Weights of a small transformer language model.
Architecture: learned positions, attention and MLP in parallel.
Training: a variant of Muon for these matrices, 9092 steps.
Each number is 128 + 32 x the weight over the matrix's rms, rounded and kept within 0 to 255. Layers, rows and columns count from 0. Numbers have three digits each.

# layer 9 MLP down, 96x192, rms 0.249, rows 0-95, columns 0-95
102073156154107176079191135126146112125081194120122135104138165077148173128120102148108151175078100162160139137104125166102069129133110119147141133110106157090081152133144141133060105135172133167121145136129116149127147180128129092142107121082161149198089148121167135080108108125133144122
080167111136140090133132105142164108121099159109073122146121190153119159159084121121153180105148163097155136112100148154113145106104113106177125107118095116057078106114178131131143123186154083080152134122147148130111154136204169128168108087118085164080115141147114109139097128188053115096
147091108102161118157085134149087133200156131100151143091126133104086157139184085176173157152148059149177131155202121119101053207136104050191159143112149137180167145116140112135139065115168154130129109115120109195104188127049134135163143162179086109102145090172139116139137158058085154124
095122077056140113178062154131167157178089116098142138168147157180211208076070101113122088142099060113129148092120116080075103179089153133176139141144168182202145092113139104136112189162074097105103136131041132115122067107071190143066135079093105148130098133171147147149117096182101148125
147142066169132140094155149167103102114148126129115091155096137141138154123103097197137118104135158122123163109124138148078102135105126117143105116136074097150119155131112105100131120135166144119101099107138111155105165167079124120107141141152133128136170123198105121115139128149123155123
088077096132166130105145145119118170122133150111119142151119100172177152138171106097055102190137132153082160140124099123163097172108125127108185101134144165134110152092103149101153163140128126123133165106094134118127160158130173121127099136129157092089059158138077140150103148160116146134
143104068112078113138141148110103160167161210174152128116157173139136141157103166139101054112134146132109170194119100202210104170129102145107184133129134093064107082143125139109119149168149132175091063118199109096080167072191037159115153122241162147080083193143042094103096069118177143173
115137146218166072026184155123110166120121089096123128123099160130112152154186146122148174142090067173121116180112132159145110152126079136045183174111159099086125126157158109105089114100093177110166116111178160147124066116141118140104140125172203152082103170118093195121137097084132138156
180130133157133085130134131138139093108147118054127120130137155132154183125135131155123133137134112138086112152116182131125134145123107150106159132092167205149146150126108134147128109151075097173072100128139158122154105131117133123122145136106120136142126150150182128123116084164107138159
087166156177181193097142110109136090137090133136140127080077140137178142097100118122145145120148088182119159082141150130109155102140141133089123100119145090060097141162167105129096128117087102137155134120097148116124134158145147084146113109153088174086153117138125163086157082140156157126
100099107110115071137119152136172105124092127174116093166140183111179168104115122172092122094133169116082127131105134066093154083124128144140142118139139127146087103074171173094083163071124222137095175110138113134083125125117117150128141131088161093122141097117073134157132097174142163130
107152109143134082086131087127111134110060131150157079183219135114152112111219074138125092134174146206120145096110156165135115156088125153122105131147134081118098070161136136191197156102097116041112067181086093113138160132124107083118193117157165150167101111126140092158127082102067092138
178119139137136148129157073147110100109108166186129124162195114121095122149158147092139134145056136091110141090101085113134152115161137188144081108161162024010131143138137149134145133136125128194160120098144148141113133171121080158125153128116137089092151123121089182127132179147185139136
128110093176148112073101054087145088103126127082147133105124081120113203205159139173113184116153126122142144068133121136134107152126155107122143153120082160161132129126117174118124148154171106115132153159074179119121141170161161110136097149064166101082136141113100161163163118117101155123
088109150121083108069160120123141146121086132058179115096094184067119181162143123114149159096130162081124112193093128108119070099129126166088046172105123169120164153135171194113106089118102136132152104157095097153124057089133081063127125143091054075154114161154130123126115138170100163082
164095129131099111178197140060121077169129110133123165099116131126068073134126148173140154157158141123148147161093090155198188126102124130096144113128097150102160088117099112139149060120074074133102114123091153104133096098113111128141109128143140173112168178163083117108187118174161136172
153156161057128139138112134147107084117179116165082126103124117125093075119109093171104076126147127109144065154094126073181104111165170115088146176135105141080132112064118179096093119090112202134102127222153087149103132038116129124104133146124194110137113152116135091125146111145127125108
100129137179129148103151076172160123111122164148104092151113094174147204151216183060082158136100114148128149147093113162130073137138133139109143064099138143152165081080174033156140206173142133129168061110151195159057182129184155108075108145084134145152082200142168132185123144099116120183
105101109107158172165142132137133156145166124082169108154078120120061108143140139121132180089103153096082148121134133137141127129108090108157151134104142154107151070128157165100097193183119138145066163039169149126127067138168184151167112148137103140129147108139143130158159165145154092117
104170122140126056162125128134104139179091114166112179144107069124110127094103112135109099135143127133126104149093172145085125165122166124154104160132157123191073116127095130104125098038133164138105094120160075075083120150131114095118128129107121160149067131129171134142170098110127116158
117117103114159064066080164146097145085153067142099066133097100110118137084094175134107079074113154177145118094147119161129142108117113147186128137163116091013088126130112135092147192166154222113114117170085102074199196097101066123072110091121165069116116121096115151144114093081149149155
101162112132127124108099124098141128162098131146148121156091136097147158064163109187117143121190111111118138163166165162085185159092118123141137119100107148174130130142159134125126141093148136143149173094140126118107121189067192158106162168179107128120111091159124127144162153110096121148
173136128099083127119122098077127156094132090089147162110139082167136092137072110158151153172169144095101121178170118155101102137120203111146169181085127123169121154114114117120131096178104077069134153152105109123114180121164094132171069140072065153184128078150151090158114157136109136138
136151135119069066151178128131127160141168111159107137136120184106159113154139133128125090177137112100138094146124158155148059116100102093054091119088098143120177169113135162104115094130152098147119084083153105107093123113109135114155120126120162140208156177126123138140142173174151142091
148081090105171131078116132136082151144127078070113127124146072081097158090094115153199146139201138077112095135164059108116170094152163111149035135106145098149105134139082105146139128138146094150090136155133140129110194133155147125199099149037203089061106173103131102094146127157060088107
126179097098126149133174149133178081153140100116098152103162152176165111118016157132126119165095146144128104128127167052126167137113128130179129104176141152168135144093153181142100130118098098188200120148091090101147088094108110159123137133170155146092131161150203130125171096083135144150
183100122110098074105140117087127105146088167115138107162103152198168124125084095096186086123122222120158105076131126103151142116087120118109135171108124196096152085105111155112160106139206175132146132109092156110132139083166076157083108158134106137146099070139065127125160094145153103118
106084125170055114122124140120117085134127104119127095136113093175137123087143086122132130095122173077119186130146142065113100093209119204104127143160111106149155202094142155084150164071128124089157222107154154175160094142169153133131110155219131112132142113157126117157104107076118119093
118097118084128184147099093149150071107093071167113164139120100109195135136163068120184096165113094131078079100159141147111084145105146115134086137118055125211132132111132119189144152117147150170112141142103128073144147135146143206072121149175122128074169138134109107126105171179132153080
198108134124114111066160114123119105073158094173121174102174171105120101105178134128153147100115181089068080150138123212199178163070147174165101153103122169177113070123151171199147116128168088153145101153157152129145125095166111119128120125134144161125149144102113120106171145118178083115
142108105111098138111098135164129133163113104100078152111133161117138104114173136176119158105141082138165097113123134064143147135089066103139151156144146089162088156136158119114108165078047100127153113122117115143065102109101126144136157060136138135099100184108122147106104111103072120131
154139168130153148100172156150112121152118165099127171123141139116180054140099135145110141160128168116171146112142077106085097128136143124141138152129109044026134145150087089118131105112145076106174102140167123143136132141128122098160085105108119168161148107093141129203161125073140132162
120124125104111162136116123157178117097161065115226172155119126111101077150067116131164145128152152069183093139128123096127189119089141067141186123128102140152124131172138117120063126109144102098119100195153093132086075083117139172138107143118161151111111107057210076108136113099149100060
176102155128126124113115145213110099117150137121130125092101141128165130148169089175115134122155155126141168109169122071106163127145090115107176091075082193152152206101146124104147125115124109119140160155114150193071097166146109132076093191167130088143120137169173164150063135150086164092
087130052096147083105146111110146104106155134132177106107143173183182198154117118158141109155134139138124117134073152128137151144154176171114140103136142128043063150128148109147134135149138103147107081084114120112182029106132115140082129110144118152163131091129125121187155148089153125205
069082150152153137132086173107114130129087168117109178088134078173119172110104075141109127139101138124106157100164117163162138130127135149148196073125145141100146116127129185110144172134124148124157156166139124103128138152121148111136074124106100170150112120126136132104165119103120084099
129122133100149109116108151081154148133058143146092139180147130082156129160102105144087156117099139137137090121108162165080199070149096122126080165104137110102166197132153143121135107075140147113140093137066115105078116129082130120137151115092107143108125129110172111094124170092142087143
136164141157080138099147076122138202154131243191123117062134050177141086124128152109134090132198090151138137179169100098158146110152104111070165186133126177173128197134078081168165105120143162080137100139147169088146166121083119132077089125087139132180112110106155151086090199163143093110
079167174087150096149053091103154106150121120136139107134147102183095135110118166161157128099118080107142076145121142161125099123122066091184113143149121108146151090172144134114104128098098138164133118121155083103136140101100114105165124144222079126159125136099081126151111161150131142144
096108151174124163162102140092115099169029185132140132106140101143116166109121105143119140130151116106150140100111134104138146147116137137043122159142108162126132173148144198124137159119132136106119105107133116110123187090121132133113156136132163091154186126068110125152060157145128164103
120133139135129134152122117062119097076044162082107121163174113091100180140184176164122144088175125098123124122153148108133167108117130152143187122117145137143147117150082181083114094189136120164132142120166081073114188164112163123141093167186110132080124106138163098053106139087100111113
184141109082134239130156125120127153098147177109160068157129082149159156123192145148206168167081194136150109077043058137163106112131093133170112122139138162130077102164154093181156115156146110115101124156128176115142126123146091117096137090124170111114107125068168130100123151095124134112
084169052111142150094119157131093121159183077102125180129172130153096169085116132158144115145144120078116154100095108095165160151174145088157111077168162164192124141143127092129107147135175123117114055138107144167125067098133091105136123111126174140122116170099142097144125178137169071165
117125137128087124094100095115158099124092081115123151134149102132110166167160195139129128114092132090160150106081152101115118154129113085165097148112135130101145178136139103123163151114171160114190138087114130120148080117118157166177100132079109135138130131082098205148068131107090118099
160160124134122143137126119138173102119094101077097169178122098123088073110137136147157126045090111142131088085134121142151105127117117061137174150197123059151109107165095117137086185163118145100127106188139132092175150133118067180114150086004113157112084177055164150112141113127125129099
132132168100097152170129154150118114126181122106137177113166161130146138128107118143103164129153124190125113100116166095156169136135101115137111119102148064125108149125121075173180158111102101072105109142051121132138106205101102138138111085128142116144109135133171151105087130133151127156
148140139144172142181113014194080167136077136148090114193166159255089084193091063068221154150137122146128121119173121080056158151115123082124046135063049174164106166149094179176155089058186157101128138135179141144151091156123044201112146199105122191130178108028069122136163182196200110077
142133142121101157191056204112137165128093129099153079111124091142098188100182130147129093104200160166152140224135124194111118072129177155173133145109107071149166171091136148121085116108120192149125159107211095153142127128130125180094155162187116112083115105074172086127094126122124032115
130123081143106151131091136136109104057185146108111104142124129122182054075077157123110130104126125149125101072101158139101127094092153146132126150198138145132084128135154151106099102150167109124100128180082115122104138110150131102052171127119106169119095147159145162143154201120165116158
106150112119110078161160149103142136118167133138166110102122177121146051112133157105137148128073134119098119105149134138147148173144098136108125106144116139155064127107129129103094088132107116170105168114115096123149102124175127107138141121110095117137116073129132079165138144111186108161
103119143137141116068130146169092140089175221177137137137134132071073142095128122171100124116154062139098141106123142161173173123122061142126141113133116194071156133091148123109163172112124164163107124118130135136140150146123127164097119119126120138144081106155105146133097143134126139138
140147141085148106215102086113134138086190127150119151086128131097149085169114142119142112112067201144141096112157177068099158136093150117126116181166147143158062123169087135154124076178132156112135083126146111173135141064146107130177088110123131112143151119127071122120117098097188136104
191168164079122178118106143144119144097121153099140100158154107116146085166103125065133140136172062175150139124077092135100148135124133139175081068089116164137122107139139170125074120183127124066086110153128070143166118123175155101147138124083154085146148101140182091111134103120126144119
139068115152159152103178142120114129096143098209174148113091079108149239172199090103128064130127117173063146123113102145194122106135216148132122156156128187193159088106094073121115080125147126087078174124161102058156128136090175164116157095145226123087147170145071190150157147118171132095
143156138075118147164051118132146141081167066198121149130132155136106081153136161079129150132165095119125118090097093178123094163172120120189110105140107140171132089135113147163105078124070086178125116141167118135158151087155136121112090146139113130127145089121152165101099138113157103099
122144152091157230173143103111142109173115140119153156134060129122111112173092137165202147143132119057137137125158137110108090162097143132129142122110097167140084087143143090104121089159144157100068141149076159150134116182128153127169112071140115165059109160109141155088183086128067156125
063127108123160138129128153145125161105187112121149138130094166125109144142105037092161131174072153049122088124177147071118137104115154112148119181126110077148113073117122075116097157113164125090135137180122157111099118143122139115119083093003076110084162176125083157107077115199085109097
156143136098157070092097111171133126144109116124107132108185138157153155122158105032078118174150106044137149100107097117089106193118127080148100135136124158208104122138110088184099133122129074149143124119112092115086139139104141127084125147096127126115131093151151129076056150123125131134
106103093134119092136131093104119125133096130104142132114149158128155048155096104175106090136113144158141141137119179148140104127122109160112088137124097170096115127159159129126144123138159134163162114169106163164112124116117148128141127120171156148149125126171151173165086118102123141144
077051151162087127096136087137111138143153158146203180101098129071090061160059171093100125067085124129210146199133103143148072123104165089163155108154100079105185111191124110104095117100171087083170148140146134132135166066070146085127139117101206144172106109095088122124083128101119141080
150120074128139130185182146103101185169093115148146152119162147098139102135102158156145124173117133142186111124128111113097101148121147092097060121071130151071141151172183126128106052112149110193128149162105135124182138133111102089144097119133095168157154103152136124112109212165121152103
169130124171139155058102117074070107123126131153133113145112131119127043147156184116099085121126093173111096204104179158190090089125117098114159202138160131089154255135132105142147074101115095117109190109163115155110099094089128120099092144180104090146142143162070132102116149117057148119
173149162164155075174089073105138134138121116124109129143135102128120137123159131157150153140089156090135151169148116153142162131136103179106081095120136152113115105131147058149197138123085089097163127128085176140111099167122169119148115129155027124144189100187123142121138105158080078168
109163167148092036135177110118120154191105130185111127151133118061145083172140049161153121171061095176150130166122096075103100114179132136068125218088170081140104177084149092155137082190076087082186133147129135130127078176143093158093100093093045141096116126177133150158140083121122115133
218132104106135093094116093188145139112159153206142117173111148148107143086143191122105141109152082196152095136144101150088135106140152161079121132127126130163111075107136120135161146114110169134124131109074114117122103081073133158129124137143144123135104149156156152142197138120075086081
150122114127129028090140147145124142146090068141096105147127122086163213134143114129147145109093058120111146138173120095114089154148116114084141112149131069165163165117082160114175141125101142143077165140118188097135155126166092155173181159088161086181115153139100140074149205138123083150
118096122090055171144183154151132151140170141136149105194104131128089135131107137110099085122071132114149124115167148109148123112156119116111226113129182069144110137117109107090121164113124144133125089096134126173147085080137103098125128121151173133159146111118091139081113140140139084147
122115148099103117161115190102147115165062084155060165108109082095118050133030150110202145089131142087091153152147153138170172134127104133133139132131113090084148171160130119119108142102113141132125136098113124107125119126140101095182133155182047127086160166088072111076127156146132159143
194157135181191109116125073132110144131186100094109121165103154093144000109137153116089034101094065085093113156206142118100159172079163129128101094169102042058157103132122080133109145051112156192107156153127113139155113135140132143135127099057077116195114095180103073152109075120144118141
098121132077121170152134150141071053159109112166110096089099154172087057098103112071136105135129166148117100191073099129113159115135153095115162135101118106136114113145098117124109146149094158134105062166114096164174140055154116194138129117118067106127145107157143080134157143132117115141
124156106145129113188111124069160115086125182110101170134116151091157153165111135068186151111161094114093139111081140152103092156135153073080026084059158095172148099123179132150131113106168107156142145130109152099131179159125167143133133083150094149157134172165101121115134110120112107155
154130094155157146133119104141134098073200099135137157149119110138167066144121113132131095077083164099112135073099158150119090092095102167166149081159093167175090121126113126111158087131115121125108114128093165134107127095134156125104125131064103124142122122187112112173178131145157117168
078139197121081086183115124081153189112157161109110138113154092130117118109095125127138131081120123126142170093151093111140161099175103075114098122164108121065101137094115111123064149127133133106160130151146094155150154157116126162163072135055122090121094138149144104146131105149134128172
145141166131123142097079166105095123157068098177118127146185166126158203090090199096140128149126107113159072061105095091128160166152160152128092151117133104043158104112136142116110125133113099147121086118106098163142109125159107083125170103091149125109121078112127137119139105105138173152
140161118117118196073116030102137143123246122165104105087110109180139128142149110138141095143126087064120140142132163049119130128110106155137185107117142183164069134123122152126099148119119158066133137125150151135118157097074132122121081131184084157143096145122155149064112101097118145134
077146111096109112184138143150157153181174138164085123063125130138099217158131163088108157134170128200139158084255151084156094072145169157192181076190165058066169192085146189162106111136119233114198152129191113148118095169108175182255220153085159086122157096074089162132123163110140107198
157165156099139161082162170165091059094099087109151105054170098157142065152115169157171132076136110062133108126170122086132137091084158154075155145190081151130162122137126148107112112167126155074158189155146127120119109178122139113119158140160147113050188104036160125121119053084152190059
136142152072106125124150178112082157172157100119158109137088143144137085129105115105137103112158145194128127195125158153140160089131117134103116115086140188131196132138162194084175153110116094147114123130151201128163112164147126097149111107114136127171127105094123160105122164148103142104
106116090131120116170159147155183125122143133101123142166170106100141176127146088136122118176129139116110168122102061119133117108178150128156080157153178133138210125060084145155186127174098115124160124099152163101163225078157170148188148096098120087126155116106097158078139167113108073096
175147108138187141100139166146178159141085093124147129114149104118148021175123127157140139081123122093093109154123184121135164084087136123110166151173138116168095108086068158113166152096106130128215128088121136112160111147144155112144135148148065094097140119102110093153122106108158130101
120123097172113111180170143134145127134125189173065119182164107114174145057158100085049142063098137133090176129109114144146149146133129117100116110151144106066107085069056098098129127143151148158123113172175130137094204131149100149153185133077212147111130129171122095176122166165178093150
114097123102148182118149166148109119085169147074133104097084092095089136103178128188135135167186125177099157138156101143101086163201121132113192100139142117072168096176070071127135174164149087167113129087129097130178180139145128093091135073061091082151120046134105040097135134131113190131
133144131126181199140204106069181116131135100114128122128136106113167179131195178153137140171152165165134095111169113134190160146124084130090121129133145154166190198106104136156184175161070042132096097091197108116183124157145106118096106120068167129085111157103140113142125119159112138120
096075149129164074124097110171102090121192118085156158133126132123043157128078170147106115125111088098148126117123119149147095138118161166130136120115137111067144099174142117157117154102095125157100108071170150093111125142149167142135086125147059094113105141110157134132142075121112150162
095141141149115104159146137124136136138070112146194116081063161131093138112161144120108128122155177136107165093130119133108136121144103147055173073131108148145164155153161107077129142181099096143098150133113177093138080161113072124076108098231139145058150163171090110170118116128089166181
105130131161043185106168149107099110105099127097121102131094130128048131129084091126125119120128108187185096129116146152149129152141109097189153127144154133225171134187099076095135132124210134164143113127161144152191164119111146136141133167180147103206148114124134110104127048096130117123
106125147106138159195088175154134143123145094182195087112151127106135175102154166085071129157232198148123131064079098150125108083115128145177102084091068106099136065111175116117106124096142103180110144102029071126130069085185131097161170131138173097244142107116128180148108151144105218088
083101149085160112106153116154126164150149145111111119091090117155112099157142133069112132129083168083110145142076117089163109099168136137118127106126129114125140087116117127150148136077091128096146139085155183123088147108165136069136175123165207109112119130102143115127162129077130137106
135125146211108147154141143155120162167169173081113124151125127154184089133183139125104115179075108113140087157143162114106213098120128153147140180126190111076090136070130162155147170169131118156122138090104135166106079141132145110084127169075143174103162103111138100166100134133162087057
180113183161128177131107161130131128125189102041146128110210117112096060071146140107137189120117161165170139148128103120134134108123095161127102137157132155130111061144165085130138116105141109067188211149143114133116113166113157097096134144088157101113177094131162095155124113194062166156
163130155143131115115112100120203178088129115138156106152145126081093226146169066090100128165107140185099161110122122131080069113152115152130075115101154147203097144189080174147148135067178101122067135077176079120143140151069173091129131136152144140135185147142114119182128146170161098150
124122134161147113174124125123107161095096123109085142105072129157111153118198072153071143098145194112074144185113100191154137072125140159129102082119092133154110097077091134115122129177121152146097151041133179149119135185153162102149114142199188132158130138153108118191141142093148085142
124101164166129138153099155169094185157084103150095107118106106111119139113182122035094158129106046146170137158098121189088177142196141139115146067107169096143105117089104131170151073186103138145138133147088066201118132140103068133124137143118120125110112098146163129085150124152149108144
084184138118159139126153180137126138110099155130128088110123114186059092117012181151125130168169141114133146110103166118104115183168090097148125149105130129169198139163135103141130102101137137060140148096145119151130122051122085167112174144230102136185147121163148094072178068101210148137
172144143183143092118017122084149110136128135112124108110127167116134130065087113105098143114149121145163129161203147177113143142101127125124105083124114091133157119193119166115138118195050125106133143086074125112093152205100101115173179120177099128118089167113160125126111062113100161139
125125161148133177115141131117131086094120162153106154139107129114124158132094174089055106131099121174117132081093153150094074116098161174110126110183164114059097078146131084137122124099188170193159124159138110129098112133140180158063195121179091180075113109130184173161123143136161200131